python train.py --d_model=64 --head_dim=32 --vocab_size=858 --norm="rmsnorm" --norm_place="pre" --positions="rope" --rope_base=545000.0 --attn_scale=0.177 --tie_embeddings="early" --extras=["local attention windows", "shifted keys", "value residuals"] --init_std_o=0.0778 --init_std_up=0.0778 --beta1=0.95 --lr_head=0.00864 --dataset="wikipedia_en"
Each number is 128 + 32 x the weight over its row's rms, rounded and kept within 0 to 255. Layers, rows and columns count from 0. Numbers have three digits each. The size before them is the row's rms in percent of the matrix's.

# q: layer 4 attention query, 64x64, rms 0.279, rows 0-63, columns 0-63
# k: layer 4 attention key, 64x64, rms 0.273, rows 0-63, columns 0-63
# v: layer 4 attention value, 64x64, rms 0.29, rows 0-35, columns 0-63
# o: layer 4 attention output (transposed), 64x64, rms 0.254, rows 0-35, columns 0-63
q0 070:065099185081124150110134156071117135125148151112208138125117177131139101140133165120153140149115125122161132151252114113143099181135113122177189088141122141131116120164130128136157150106103176
k0 051:127106113134117178107087175139117110170158088109181161102088153080100109165101081172105125158141157118124143067073130164148120080137082111149090165131128194116109195165104116112092123110074106
q1 069:172075157120114113108106117102126156117144118179183141151158206075189116114092106124104129098096139145094113079125072123103120089193096098114119139179120158165133171096171180115168158115113144
k1 061:100142135091201136083171085168122151089101090087140120130116077176151124125138136168060130137118111084131123167137125145117161139175176122150117123130150128060148091116084052068137092164139114
q2 070:146076097071071141148110139113148131118148090167124200149162172117144081116130110084124125144107116154106097152194077145132086120140053080081121139160106138188145136155128148115093130082181127
k2 093:107102118114109142190172154122111146099141086164090130197084093176102112072109126100129128157119109097117140170153128122134100150169078189099071067125136098118061114161125095114143107095070117
q3 094:173082124139176126128128104107143111130127127164165145080128120141091148110162153123101153210124106185094048174121127102150159136106163123087110125177105137127197120165158062119155094191141124
k3 108:147085142122128158098126135151125115172149096171105103146113150089126128146123078150123206091169101116087198122217164119132156135147115122077186134132081142176177115133159148124139103057148119
q4 083:083077153162150115193114102093213122153076106095114131085137204088112104152161099112176157148091161136117149115117168122105118076136112114133169121091132082128138116091086115101169109090092138
k4 114:075073126074161126106117185127082142091110135161103116167120150142146115135181160147199158143097105106167166129078071086112150099108127107127154038131153150091122164138115143122141081147084132
q5 118:111151062132146080159167115115132135098142074114165075167143107044148121118103133145140100103120172128192082136114079138139107151150137141070141140058150165164162153155122130141198141108136164
k5 093:171095064134197119172078067131183094072126143095156074147088118057131129089127125175111130099165131106165151125113090132089127128097081172124171157105106106144100136089125126149132162119123118
q6 104:147122131134164105162108088100120106160093129100107121043130143133155063123103126157116087169146112145150141149106145129167193114119176145138101122047146106137158108135109086156019106094125148
k6 099:085126102149174123147072083154168155081113148112115130077102095153154114064113162089098129147170127088148130087124109116121119130146195201090110178116090082136100131183124117131098064115158138
q7 098:146119107091068126095142128176117089122189129109138131136123106117221114085180138127114115145098146153191149176081146117129056142139134125139066164107132081093173062140124138124082110145119122
k7 102:168103167105170144108140165190178078116076175123113160103106134139136130116095187075149098102171155069123111159100155106143096110130111196108114123103115089076131094097167140166148075104124102
q8 084:105137154106110085204073117190152085144107156083117103134089122103116167102143096164113088148139105143075158114102173112109161162118097186114088128161130149091127114181097119102050103137087141
k8 048:097133075187139136075144097040123187100118100128127164177097153107170143197145127093123115128126137095156137125096082145152078146098157127180169120122121158106114147150185143106175100131173139
q9 073:120119122145099132131095133178103085129115154105123077123074095105097090082127149112153090166218166129134094169106175130154057124186136192134158115114103118142066117144116111128091156158160087
k9 083:071193134137146122145143110148135096144098097111106160123127118185190125096146212125070153157123111094105127195135149165107125161167120157077098135066175095096130065151131090134148110119136138
q10 091:128131058154144151135141111163127121174145187096136069077115122162090090119141115078154125160157164108141137191121192131196084133130157163167100115150124142171124086137146137178070135088119098
k10 074:128133120155121120156155129171117173097136151148107146185080081169105107113162135101140130137138151089081159194125145146143137081208093173135075088111119087111090100152148072094136114102059162
q11 100:102100116096105088130117188113119129127178205095116137106133097138146067160159154084170083137110073201119122112194117153130109112071113150191120132131143167119060134143133151155134105114158104
k11 101:180136141178178142133030103051133072100080158117140086134072149115106105163160087130146131127137125137093131118158137125119154121083108101135109138160074120193105131084108136185093106125126123
q12 110:153105114059130111123128164101123142163125139205173141174184098125147155189143152127116122090147076132148142109130085105123154141093125088150172101169128180065144119172122145108062138128130197
k12 100:138127088158066100151142096101163173152152139147132124107182168079123145187161084137134126087113127112191114091117081085153158131121135066158156175142103107174144118159094120097083137142078189
q13 096:133098144069125174097104151093110103142131058144099118125141144062156132189088076093110103122148156146141142169091153101161107138082131048136169144088126190158153132138096123131091101168083113
k13 112:147124118082073124074165122069151102126167090140116134154118112163129132137128081040156162116043137144144126144161160107132151076113099164174181077123130139144138130100100149071115145123139185
q14 098:134092120093110151144124086141106111151159092166146081082072193101112151195066134114104140129087140118186113131118126145172142162099135116126203055103160201132139153153128144121106113160114146
k14 104:104128142187114164132115132063099109173166130137136115035155116082158146149084132141132118142151163175113143137085078175200132187111122108112107100136164129178154152132125145106147191094162143
q15 108:195214093079168169184147197162124138128139104109164133127115140129117162134123112133089146088184104104150130117185192135131137119119074105129166096101133083147087119134142118124126182116163090
k15 092:134143079105169086175124158133150139089128115110117146132153108153131095149101140100165143110141059077149178123132170062099131130122156141121192170167128142138102097177134165132184155112228142
q16 097:111092053117130115146150137158131108113156077176086146113116125113147179143110236068135107157127128143144125172138106171158124124140129158145190213100112135139161134147190149142093143111130123
k16 113:102119108115109145123042146089154092167088079092101167074164154090127129079132144142082111157136100152082103153161107146119167194118105153159094158140115075164135086133110154179127163130074130
q17 096:146145122122148120146111152056146104146129117192065189142147161142138104092109193112139130106096032079142141099080115077104112125110100125109189146098102135154135148099169177135099153152150125
k17 126:108100142121114150155154168096110145188141059190157191110134059118133062149075125104137179093112144103033122107137146131150120082121122124143130122137126139177128119111128170097122168109077122
q18 096:161120133142151091125132131153160160123100187083181145159089122119117130143118172112110150078160125102059128188116091154041061141141148190126144143115124110112122159127107169091078126144188107
k18 098:116115187127163071103105116113134147088135141189116133129041123153101093108089090142134105075172099102117114112120139110108056120139084164151124168078105125138063090121099157109156139063153129
q19 083:138097087200164136090090113107109090143126091122152101138128112149159170151104159122158181126182144146127104125153174173211140151168164160131086165152108146102190108145094075128091088117161107
k19 094:122088096083158113146164138082145117058156142182156093143091135099143117154096149116138117117075091093145181093091129147084113090178095202051091139108134138124154125132151115165152133181145102
q20 089:123081123161140150089178077105091076133088163155163071110118102057120148097137109104123129152093085114108144088151112117149136108154128113137137148159123109158183115140163204146055136148167191
k20 091:129086176073167103115113114147109117137149159111182096113139092136119156128112074140150136078194077117114121122164137131099129131092124124047109104146091158165116126190181197133066112159145157
q21 109:098117111135163115082085081170160112153126103053099186158129158170132082101129134138105139114133139085139090154166129104110112125096131202104055137103102219118110113123125167147166091136107111
k21 097:165059123136190109109148127152124149143145116076021207141078125132117113067120149134114108182135141105098134141128146118095133156128094085106102096115146192133119145096148173153104120093156143
q22 080:141064165107174156128111142066151182108115162151095190146133134123189163086118034129115139154152138128147125112136128118188107148134135173122170151067072082110126105121149116161162158111119144
k22 100:068091190050086172139113140092110121158144108184163182102154133163126125080122083156090154074134143063111157134154107095150162082148105127126150135163128123109090113116122100131180152155134171
q23 142:116104096104164183142203113167125081149087120081084115174152058116152137181128191135132138156159108119121117179136153139112093100143113183099126095089153079135111093170120132122145060121102135
k23 100:086127169111167180162174132148164132082088108157102136173107117102139129174121162164158121098184126088088153133150130098164118104135131180079107138180161020146162126160153134131144104138090138
q24 105:086178112159122102111170096193168130128108140171172149133103081128141141119124097130154155150149169168123132135074172137145154139159138160155126136157193207141106152123159156208072171118150155
k24 106:111185129161153095157109129133154130094122223122133161092103087111125149155140113174173165187158083126118132167059116113147148091110109196147091155115150152175119162098084151132107131173091113
q25 103:079141180085125078092069133119164160092076152100131106077133130178107100149117118182126099097180117134110115151161142143136150081070122173112109135079154160142086165158156083134126133181170159
k25 101:163132134163134131178118124132076101131137161143064116131110110110129097111119045133089063173185137141112098130176123170102142139083108168181158151099141060128112111092062122124090149124172144
q26 100:111109118107157127136106125122110134073156085240159101134116093092131180112099092147093167121131086154130072074166158093143107108124158123136056071123138100139094169080114118118140098163129119
k26 100:127138091153082143132140186144051205052134085156145111135092116124063164205118118132108119130152178150098133117135096107168109119161094136163108120127102097133165154118100110132096149142145189
q27 105:093129093163180115079097162108082104117131134091142137107178164157100119164143112110099148072161154105173132137110122163098204118142124206111153180123177132168172142175147119156125160127078092
k27 129:174129118137181151125159145095150097111131138093121122125204144134150120133191137156087132169158118134125092123074131086156185150109169142120120129100113055136100092093085152181118080151047096
q28 097:187118175110090081084115199076139088094130146091104135096134180172141147132138108101193118115108151123105083110131150121070166160062176123120126128145101140201121122130114129170168099115148102
k28 090:128133150117113149063137093122130188160167083134101163152173131094101116096094097154154072122200094143131117129159110141099118168083161118134110122177089078149145173179081167093146156073155112
q29 112:103103172087143113147176076130168118054169115108114161171148137091102098090116138118111152200089181156185141090091089097160156091120151099107089145145155088161124125136119132144120096095070153
k29 090:131163112121129074163146129095116154114181069113112121116127079132123140105145071119115115152105149109129222125067092132119033101095099098175122126159148111114098160083174160177126124118097122
q30 107:170166059084143115169087092111125110158115136124175188129136076131121146171078076152099165100129141149198122151078160139154110150119188076148128128074128083123143109109159164122123091137108094
k30 108:096078112103139119147180082161138137114105077084119172157177141183125157087088148061143155125132106169112080142133116176108106138196121091142163149141128192076129131146101121105107077074133126
q31 107:172145137146151076131073116162169115134091114064106050132118101156079160108149168122143114170163137150119107129182149152118127099150170152116104140208103154123088153197082094101132122084123121
k31 128:133151150098176117151100142096119088114098169124121148096133079139143100151114199155067134173166154127156135166058143138138124174062184140142088178123095122149111088125101130138156118181057115
v0 101:141127119096113130058121136098094141166148131131085168118163122089071130157130138113093129111131138130130112195122169087106104163071178113130128065069100166053112163126140144150110107131139041
o0 093:094087143189137136172139123125116165094152143141145093134178129151133080095112150089115117118145140204106116077135098146142128119158104159064116135205096077181082176109115140154135186122134183
v1 083:177105089075118096146102198140170100103164122155111154109160107111142143094189110111136181079124093164083159119152180170166118099118140181112086187123103135121127136160109121146097183186133117
o1 088:174079154121129155142124066192091154112166134066143090074124178116122144147093114107116093109150152112123092160167115131090098135101082129152140082133069110165123200116115156174188136108120095
v2 092:127105156124126116147110158142129080137100086130099091050140161154129150114039163100091132113165104136166101186172061137111130113127110156103100137167136177167132153068113167128060114156108118
o2 100:134150180119119145106095160144099160076114093127201173172097162173139139126201108129133138140162134149102156116115212108109104149116152148092156129143154122128084156124118158095220117116176162
v3 102:095123136113145172115149099185167136144149165123172129080095141085171086133168135132156150088191147164100059073148103167112156141168134128107126127130106077100143166160050162127119085087118150
o3 085:154158139122100141174131162138127113190126128124141143159145114117092143189122126151066123137107087037133180135093121184112129081118112095143115159132147172165149083113200092069160131156144080
v4 095:109157179135129155113109128143102128124154123108177149154073113146094078158141158131100115071132091109158113063121139158093144164145116143086094146157142054104105135124093203117142228128116169
o4 107:116134132106164090184150065110089087139084092145173112140157115129119112145096125125115146113113206126085111170108155059127144122138194145166101147115163124144160165072132056121077089115134161
v5 098:131130157162098111098072224112101087147136094138183089131185133129104084155116114091163124118129117101127116151139118081074069100117192152145201128108106114126098081120119129177105143150107099
o5 097:117075125106046184109101074175147114114163096129118157232120091111172136129125124122108155181098108104152122104115140104120155181122112154100128103181133092132107154126153191104166091114128133
v6 100:137174164144142100172116073039107116164127160100129113110189070167164197094094115150151094099095113089108081094072124131135140146127115121133135113138117134118114110100118097190107164142153186
o6 086:141144132153096140111154117182134099129121157101145146145144154115116144134109193076161151122139108122126115122098126087115171134163193179144200169090140109117113231159161135146178085082185128
v7 091:094148124139082197138040101152114148157138117114123119160169094098106156127103085064157093064192115080069117120160160117104179136112124141137121129156141086098133171166111121126177142158134133
o7 092:135078089117133149137155132154118080124112122161176184147141157179184104101180145126105178168131134120172099146136107131152109104195144118172100151103113183111167155083135117150120133033156086
v8 097:147114156180137159157052120199127140120124117157115157173112071142183150117148150185130132138073161133172140157107090138143123183149082129133151168146135107173137131055091139197142151107139137
o8 083:115118102153147104131162089125108124154130111132143104041152183121190162157130098093064113108126129113119121147132122149110161114135156129136139118088055117086147067146194110055140114204157137
v9 099:143146115061155168083129125120170173147086056069080132133109133162125099117177135070072149060132127091138137139116132175104115129149102142190130149086146147146136189105119174126152167140124152
o9 091:145133119121124102160122196129052111135061170134130090114106162077113148119165076187168141120155153133159093152114073076134120149119128114105069123191051108140133121115096087124121107124150156
v10 092:162172130190115129154091170160075154123163132129125068133152165144105072157163069114073133143133137106123125149144119182123198150154172150130131107182160085110157118116124153154165100175092182
o10 099:083085167031181109141150108171182103171073083097159128119120121153125092122118148146135125122152152120129166115066138108119064149113103107122084188166097143100133107143143107107074161104144103
v11 089:093125160105122140153111125119146153116158144107129158085122159145096099161114046121194134129149161081071086129090093108174156116190144148112209102115127113119088092163073146067132087128142117
o11 088:189128073157185163134122137124117125102202108160118137178064130108142182159130185050085136125147161080160123137060135165119166139116113125130075151147093113119148124091094121116116121110122091
v12 096:093130110121118129139088097139189074112134106116114083121187140110099188149195143130151124119077093078129186109139124192118086116130123090110074145090082119130115141128193162149146089185096129
o12 117:178126141085171147167146098159142169116120118117174109147115092169112037125120124104114113090133136126102125189144099072108160146115107148156134109155141128116108098175179106095079067116217138
v13 091:094099073149147113102158123085112101119179204129144161108124125112151099103151083065100118141155079146152144083126056075113130150106094122131086107106053139103119116114097113070122104172166142
o13 094:147077159107136097090144204177151154113148065134102107102098107136158113184151157141089097127144165096157114145167183156135158108150090109175119097113152151181169112153153061159150096109089106
v14 104:168112143179154093154094149120155120128111185081076141069143113111075128108147148109134147094083143114010149091114124058121116095111092132129106115145147134164100107148160138141129137136174073
o14 093:130105106136168169111084156152110169183183146098145176133132144164163074169081073088162094124151137152166115125092132156140142187159180149093133101156096107136160132163078101158152096116180160
v15 090:095136141122165110143127123137151121182138108165155132110086136191114144152084100106115160081097141103148163118128109084072118170137176110131080097136128104147213117090125146243106142123133168
o15 087:113154141131133167129171136130086116100087126105162130121159104099100110163161168202177091136139163139116095180077168189117140093094126123066118188102180146079077128138152146077149117157146143
v16 095:060137144129106131171143119125171137121116212125108140164138123104108097169136133103140086138102118123178166161160165094176170162104128063144093162115141165095215100152090152159104090120145165
o16 100:167161077087175119101187129137118118158140093102151065094096102163154120098135122142091128138123142149104140134066138182131119033153099149152110135093175145151053130146142089150146140087083129
v17 087:141088054075123174111121175156092114100178156114056129101088127095124091191132130129138157166098102108167124153204155132139156148117105083142155113127148115123163115081107145148118054098132141
o17 073:102189186128179068120151132147144126140099129109126147168130121140164081152103116132043104091137128119099075042107077096155148146141100178116148114148142121138165099119163093133123124154064169
v18 092:156136147149116080151140121120127177092093165155092171151119096092148133109130139141123059116199130174167179136125123116122119095110162127102107210158054141130110122079161078059120135165145132
o18 094:090057117154063133150093126109091149191130102145146099127128143135115172136115105131128190168092032139128133147183135105099133163133079114200098111152148170158114145167144122145169135093142135
v19 091:062076139114135162126168134099174151148104163117118141154143067158157081146175089118083136090131153248127141204154126123114146147140112128168164093114143117133135137133133149157102106180131129
o19 099:145179146110146094091119146233117100168136154109162106115121152116122119110145114107119136157159095098132190112151146156140157184082105133127035171124158098127180156157129171103127165124097178
v20 088:141165141101156037113179158143173123084118143171185106158126117109188086108122141186143141131135107136075084152126061154118157154136169109127103112107169081124123097141109115166140149073089157
o20 097:105171135157137182172153107115108123144054113164098146089064134119147142118161082133125078105122118081166151166092110124105139055143125168132171128117148188085134129090090106099097146182075145
v21 100:139094164099134061160148128095205155104126083130124109130173165162136125147098106143154152165101132084149101179176082105154152068133114169117117148066120126135155123108090077082060119139153102
o21 106:153101119172124179124121186116091143122148117113140118156063162114100166089194142105114149118167101156148131143133179074095139187078126156169157061152119096083100133131174158112156115095081097
v22 098:106131097143085085151126148153170101132106092113076155120130206135093162123136148147107155118146199066109151141184098154135147115107129136135128113095187170234107132183113093138099132114141115
o22 088:129108092143131197092108160073164177134126150137119165197138149158160123089098092076181138146165098159129108175102155089154074152169131128131110134102094130094178101127164095174137150096124074
v23 087:118088124101070126080172118077101155141174170054130100082129100109133151126113184119154165125127096109075109132152180100089164183119142142086108155112119120132114142203151143136169097145128188
o23 103:138148164108180088125148136183071085100131125154155094137162094197133172128136133127106059049099122142191101107094165136099075111118122106083163131166114144078085133150152124137135102149163126
v24 091:138139143086131125079185106138104139122163152119179103145101137070091087152168165101116064138131094127170089150117080116128084075191168120124137078127158145141124125123140104172215109172151131
o24 086:194127128108153103147148159117139181179093172145087107135148107111108106182138111165129092154156152130071126102081059183137154106105095117127186117117079085100136190107111147120091083129105175
v25 094:165094131160133106130103094169154112134163106169100140147122151180132166053136164128163138091121096114147143132093131239091146118079164139127188134170095098174114117152154099140130133188166139
o25 089:149116126099164168060094151130094098110093105148156130065151128083138135148127099069100094112092090152104111149187141067099111163149056128069161137151124157101114155165116182155100122149174120
v26 111:128084172128095111140200106147091104138118075135133138143159061108115120115122081072112088205153099088167104172087175108145111117079082162149182132099160117068147107122120144129093135136120121
o26 096:185092141134172118136114107097172147071133123117112092205093185101138078162098094177145167096124160169132150090123111154086173086102177089139097120151123144089117142144145144097160103148104189
v27 097:135144224130113096160128116063125147148132090114128093082111144112112114123124115132152134200115136116143066163152169157040138159085102098132155160134129082136113123084179096140175166140107095
o27 093:104080132123165133149166136108146122112106149194147095150131152147133169167127152172113097112162106135095129059110150063157169109096079129076056105170115138155129145120106110068097048139125147
v28 090:101180125184127106128168140065147129096129144159101091085149118149096213087165154112127112109059121163139078118103118106128105134120115113137129100191139068098099046124095131099147095135144107
o28 084:079139137128166121122114186148098069143134113120128145139114131097146115081105199156146101156149146117146132106140122139158194156143178182124154171081077223156162160161177120148151158132114093
v29 098:072142175127141125124146117127075091110177152141165148108112126100146159121147174092115140168120143155156087145144173109094115108161140117177165205207091150137142075143149187150086174076133129
o29 098:175111076089151104129137089120131095150064071156116139159206165109140115143104066161083095071092089140143169121088078127095152153134140136110148156116153122102124157133101124082196095148103126
v30 091:139136121095170132161155149082152141183153098106120121115126130155100051085125123124172109139090078080181111142167101133135190157127162083164076096172149139119128100075159165108153075160133175
o30 093:083113160108096113126099137122086126137067158112140090115153102107206128118123143162113202087204109159122145113064099073083123142111107126126127162145124165125129115164120179185138095163162171
v31 101:148130115227167115111083160126097120103099091181188117144161158114108108099083105096118122178117132126135156120098126129168134135154074153132127027151099099071125135104130129127127101196133140
o31 093:095117160029164105151136111134160135145156139077070137098111135104129166091158126141122180108150125142116100055164145125063160120139107111132129199159173118161146114110179178102105109143160098
q32 085:110107118118124135063146121142170139132178158112144157131126117106203095093119106097152140093092185105110139128134081151116167127160083100214105168167153101137157068093188112169159122103092101
k32 082:167107157124123121174127153119131138104165084183153121140146160131058058172151107149148087166120085168126113121166184175148115134138183149058135149205115118108130116097127163113096134154184118
q33 075:120174155094117081082130078191100090089107110130109154159083099151177194141130181137085128083154144124112122151063121138089191111162131131111118168077110113094138100145101070103142100112120116
k33 081:141170135159064115133152201142103195146201105168144116131116119098088145126125087133107119154125129147074099139152073134156142092088125077168113120115156126102139105142167204192163139097107128
q34 077:065184183147139113092144141158134125107118099099132185170165114133173167134131113139153129079088155130080188079135099107056173104119091110140100131170178090080148156108111102136170123150101139
k34 075:083144120148079110073161164108128122145202136139176181120139096113168135104072161084162095118091140188122182126129092104147136115090177113135143186102142169135091132100124141157104136157198150
q35 093:150176093136127158155084133154153120104111187066106095165156113156135162156147119154084103142125094123085131182168154114135152116156149126110069072052127119105073123137115043121113113132083157
k35 115:067149150100174105055102160144143126115068128113141196102146097173124077155155133102089078149165141118081144135107102146128097115127135167176064096125115067128089066105163127137109142118121145
q36 100:110103126139097105098147146074125141154157079148132178127127166131136135121075135113144153116151099107185136117034127048131140100126095089108122110138130133051137120175117133100163125039083151
k36 111:180098117149115141169131131153122174182130101164103108111109151082131178165142090143177102183096130178141147090164139153138121069120096096150098121148106146067190105134088169075136195139105138
q37 090:107150085152159142135179146047099127161097137151138144215111086134126138071168108123142119074121070180123074107192077142116159091111142113147152097117144131139081137117148145133114137171125173
k37 129:094114145124122101142088170205111161150119080164142088155127081080092158110066111116175123110090094171101146165150149131165126145121138107147095143142139141175127148163185061107084123178177153
q38 109:081093074137104139114144160110079035115143095157182091117127117105130145158135118157185132109171229164135153145154154105094158079099161134169112138132083140141108130145112123113124146074100141
k38 085:190094106122126185139144156152114101094120111178150096135130134106107072114109153110144107152137182172160170201183066121163138133114132076197143122165119146098162147093140181104107124132081099
q39 096:120107142103118128175141082085155115160153117167065124193138169120086137152067124132144098164076158167113179083068103095120121190074148085146133186114100102113167128104121156121142144102112147
k39 104:161141080163124159107142120086082075173165100147136144154096139106057085114108103106136107148123101125050213121119123139134119089055158067171134106139107123100143156144143129108162134129094086
q40 084:149040173087113153087069143123123160149175131115179129099138133079124113154123098094178141187103171126135129084172139155150107163117139148079166078179132097120187109110143143095167116122118151
k40 081:104100120138120125107160138155146135131160111069113175124138147076130118132169092069110114113097153108141134131194089109114138076099130074215057105131096140102129073157096134197103096094099116
q41 087:133147184097140125086132116138138127093116163136178141165174122090173135152129132114187131071107146163051128093095058088104197092124079102147082134131129096102171134108100088162146133093107111
k41 101:133155112152121118092166142148077132101142126139140149099068088145156111123143147170084147115120142143122195176153035185114150092145145093148130194115147131091142079132120117104175196094112081
q42 048:166097146108145134108143151132146176137139098165098202171137154142154075078151072092145135113164118130100121101175067089085088103146077088155128133196136098121106192095116141090108112093113105
k42 121:177107163109172142183089089096172114097040170096097083167159159140112121187152114131118121173149120071141107109096164104097109165143128188104116080152078104146127159132137121129100106128097151
q43 093:151076084129128158169136143074103178111100095131160111178126119112117176125136117129130185160082129120190168131136136152157164150140097065153152104118084180066164132147117107167166080118065112
k43 112:139072099155168132140137124111090136155116065130145114183151160114140157111171076158101193144105146157144148157177062151166103144136071033143149097129114140116140155153116121107162177151086128
q44 092:104202141084172136084089133153155127158138176150188199124119085128054143116141138128096148099142159133137124152171134127145116120112102129133088144136131102171149145171168178132200152058145153
k44 093:154128158102118117098068125112136139089116113140154112164140102114114111098153085126094116133221128137086150132144177097119096129086120152165167225080161120161072150150109141144163090112092187
q45 096:223173107132132155150074106100123147105173139084116130087124143121103180151100124123161090124110088113085115161165204128096136173122152139162144147153070113143088181145107181093112137132175112
k45 093:120078142127136110152123149163142120125143121122121122152118155172109166175107117130167104150098110124147179166139172170101058166129130074130172158110105215109118171128176137087087131108222158
q46 110:080112122103180134141050147151181084166101164149111142092141115164169150127180154096165124081104086128093182147133145135095136080141139151115121094150187145083165107152141115158133090130090060
k46 109:187134159120156147130116131080118135160151123188135083133156125133142158148168142121095171143102110143135155141026110129167131108137072068153152124125120088191177112080129136181126086088081109
q47 104:097125090141068077095084156148066157127108087162181198164144134100102098113122098178109157124175153085138139139137139138100166130092144101074105159122077154134130144194157172173138117147135110
k47 106:179160142112135108057157065113181099162113157154193109146156115111114103150113117145145100125167079123121112084082134117119097121130155117134181137110095214064093143119146114104129095093083083
q48 128:157143106148101131083185177195095143116172135210149112171158146119143171110133118135173177107074171133116097143120116116176134179143169115103160084155099067159170108130141165097135147120147147
k48 100:152066103117102129157122189186127203127180063151114158179135149120170191134145160124089148133141125111109143096126116121162140103196135095105133126092126122137159111096110133112161139193078078
q49 101:094089149120152159132145138133142107114088128119106104134120117116127093081159133138102113116130120093087163175200088163110181109161049120151110196059077196106105156129163083140091153118135102
k49 103:121081155121165120077142164130123140165139185113139167085180130141149109139154160082190137126129090154138171101139135104087139112136094138113067156076124142085118158105080138141112161101089025
q50 099:150132101084122180119087111151102120189176108099132085140138127093153130129106104091101083139176096169093086161151113144101176149144127160135125153118061116097183171153104170046096146125105084
k50 099:140138163113129134130068141149130097179123135092103082162143170126200095122032148129108096126063164137153138154100126149142167155152093158095102116146119093129106151192084170141125084094089155
q51 095:158150142152100105090153214078079126206115102130158096095114123119135053138119125121124083188167117060150106132125132131123096123164100119093155147101136153083172147123144140104141079179164131
k51 095:116147171103124087077115182080106123151162148088165141078158140174154087196137114121145115104135142090080053125138192123124148147169164150070126132134163092174188116136114085115153123112142126
q52 099:086106141159124166138158097139115204125132134152161088148157124110183201140113112130164153153075212104154154136129152090176106129145076061114178114140152168134135095109124146142089086095115104
k52 091:151085138168127167098168115148106149147122095119157076117149099117095057106181114105135122157117154147077122146105056172090099130085103170169150087153131137140138089105127180145099079112210125
q53 181:146166109143094120115141204077076143134169130229160129108098141139122163157082117121136166144131090145117103096144094123167118160133160088133174128135082141152082167125107145119130185142196169
k53 101:143129162103135143122109164149142100149169123134187110113156105139074056151140089092126080128173056185110134153158103129070145121097140103168142128094144106179107106141163110191096079133190127
q54 103:118075082144140118121153106164130128089139089155107128112110118076129073081090151153146154182086074149184145148191127137146073104140135095155094130113158122192099111102096164100209161139121122
k54 090:087120084125170130090121069147112084092083121090123103133197112104127141164077165132124126145128141120130219136127102154166085099083133125102083191107145063141121128092132176110128139109107073
q55 109:145111114095179105140111148173156092154091137132107137185124091124165082166125153123134114063116112118116137155217181139072137121157111123218132106142149087118118099082070137135109086136096156
k55 118:148105085186087183156158149116099115149168148116125162165143097130148139115131101144118059127149117183068125083101107083136159124139178091133173122055130148136142166129132156130079206102158099
q56 094:162134120132103149067108053157140133148118133137169116149130115098156104190167152194106111169186160120087103145109169146095157133111137147114081123117144169122142122114173072078158089178060131
k56 118:179079131174069103103136110178116122148064110160153098157147150107092153151171093183153146109086106148124141131152118185140156104160143071123112136135154171166105161071103087070139134169111168
q57 096:108202153138170141122191163105076176166122123144070198142122148134184073146114103075101136126151113090122147076120114128167131125150113160103112124135134075146130113086116071100175096163151152
k57 078:152153128098178167073140127103079102129033168177108127116164133124109095136070105152139129080088142162170179132123173101151154144136139120118119072093065139185090092115135146152143120151140157
q58 098:126116071185090143141152112170065138177131128129111075102115065153093195165142097104088180144125125162149179188164130162183115132138154144109144127136176162120126103075140108084098140124135132
k58 098:157092143165151175162135091187135140163100172087147105085053106132138180120182117162136117185150105199102152175164115114078157189148115121120126124124122185085137144113154110117099117159130109
q59 091:139148132134089069147103074142182097103169035135087133107154085156124111143109156121105173138114105070131129065109184113092101119135085090114083101180150125116119136095099113109170116086116163
k59 117:147168133128123141172140114155202103128143125167104146100109154106111088157138098073093142147077133123103183162124126138193139114155172074110166116119197177113123164126076157156120057097089149
q60 119:134185109112168117189097149161154108127127136068106073134162057163104094153180114131177090127135159134139220177141188122100128072107141167104130143098127131123103103156156092142133106141127109
k60 103:068164156135147076135126107137128161084084141119153058133121116146123126136131142116137059164199144085117130144088150106110156140138150192097117160125065109143137090190172099171153074125170145
q61 112:118094129152092120162138177122134145160171094134141152154129123158147128125063133128163171184157092157107103106128141101169144077088185102132131141190064114126102061076094069133114090146180127
k61 103:079137111115064131103091145175186109161124103145116145089119142180174072156088121105099148168052125116144149162138157128181108131132075162157113111171115110151102101174094095138136194167116137
q62 118:137137167109094189153151131115106173097156105183118139134153098134132196126194104070112151146126091136090168130102091124142114106155114084128208091102112102145185141070147139150149169106184149
k62 088:123099115086124132122139111140107183141182126176171157084140159159103136114149063154191147074086150109122133153138057154146083160126152041110162133128120088089131159133120137128072175136126090
q63 118:116061123106147069121082129145118080126140115086088102090131182124087093153153100071134089140145167121141174093118114105117132098127082135123096076103184113143188069151089110178090149164107121
k63 108:115077116130104146171161164192108151121166186083127128087142098137049078162086115128161125154144075095110146123175088107139170108108138074156117082116179131138168132131130068132133135172160112
v32 101:211143051095117152125078142151165109107114112111110114127105107148127140164129142147163125076103129135095095058105105088088133119172118084102165049181101121134168097167122105153179112113108130
o32 097:076113159145116105109154137105101121120161129099078099115114085131158189058184119121073207171128135191104177132118141135122128079052137125124084117093105083145085135145151158124159148129127137
v33 112:078154141157132091156105150108175131064155116155144059114131141174107090134124105091123132172147133156138092085131088164136156179136070109210147109047141124140177088092102114140130125103139105
o33 105:132106120131112170088157068132098136166169127129098121136115146183136139159145158092178149073060070113098201115187140178144102147113108136097137141189120126123141100108088138119066166113129178
v34 105:141189111172129115190167074112146140143142147111153152167138167141126153087163081102102107155167110128148102131138103104158093045108128103164174111091147141138182093103098041135081115142144143
o34 106:227134118101156174116136118168107170150099137102082104092141114119074100101099122127120095172120146129076131164100130163145151166127107095151092145176135066152088129126129169081138202136133074
v35 099:126125174091086112149164123125051106149154088150122128122125163106122149133145141135148129140162086106141151063097103167107121072128117140118159132105178126118192089173155107095093054040147098
o35 105:129036118130176103132117170110153129157095136131128103097139115135137110166115055127154110155080170195137136193140135130142101169115111063088126135116084167135101140141141132159206138168178125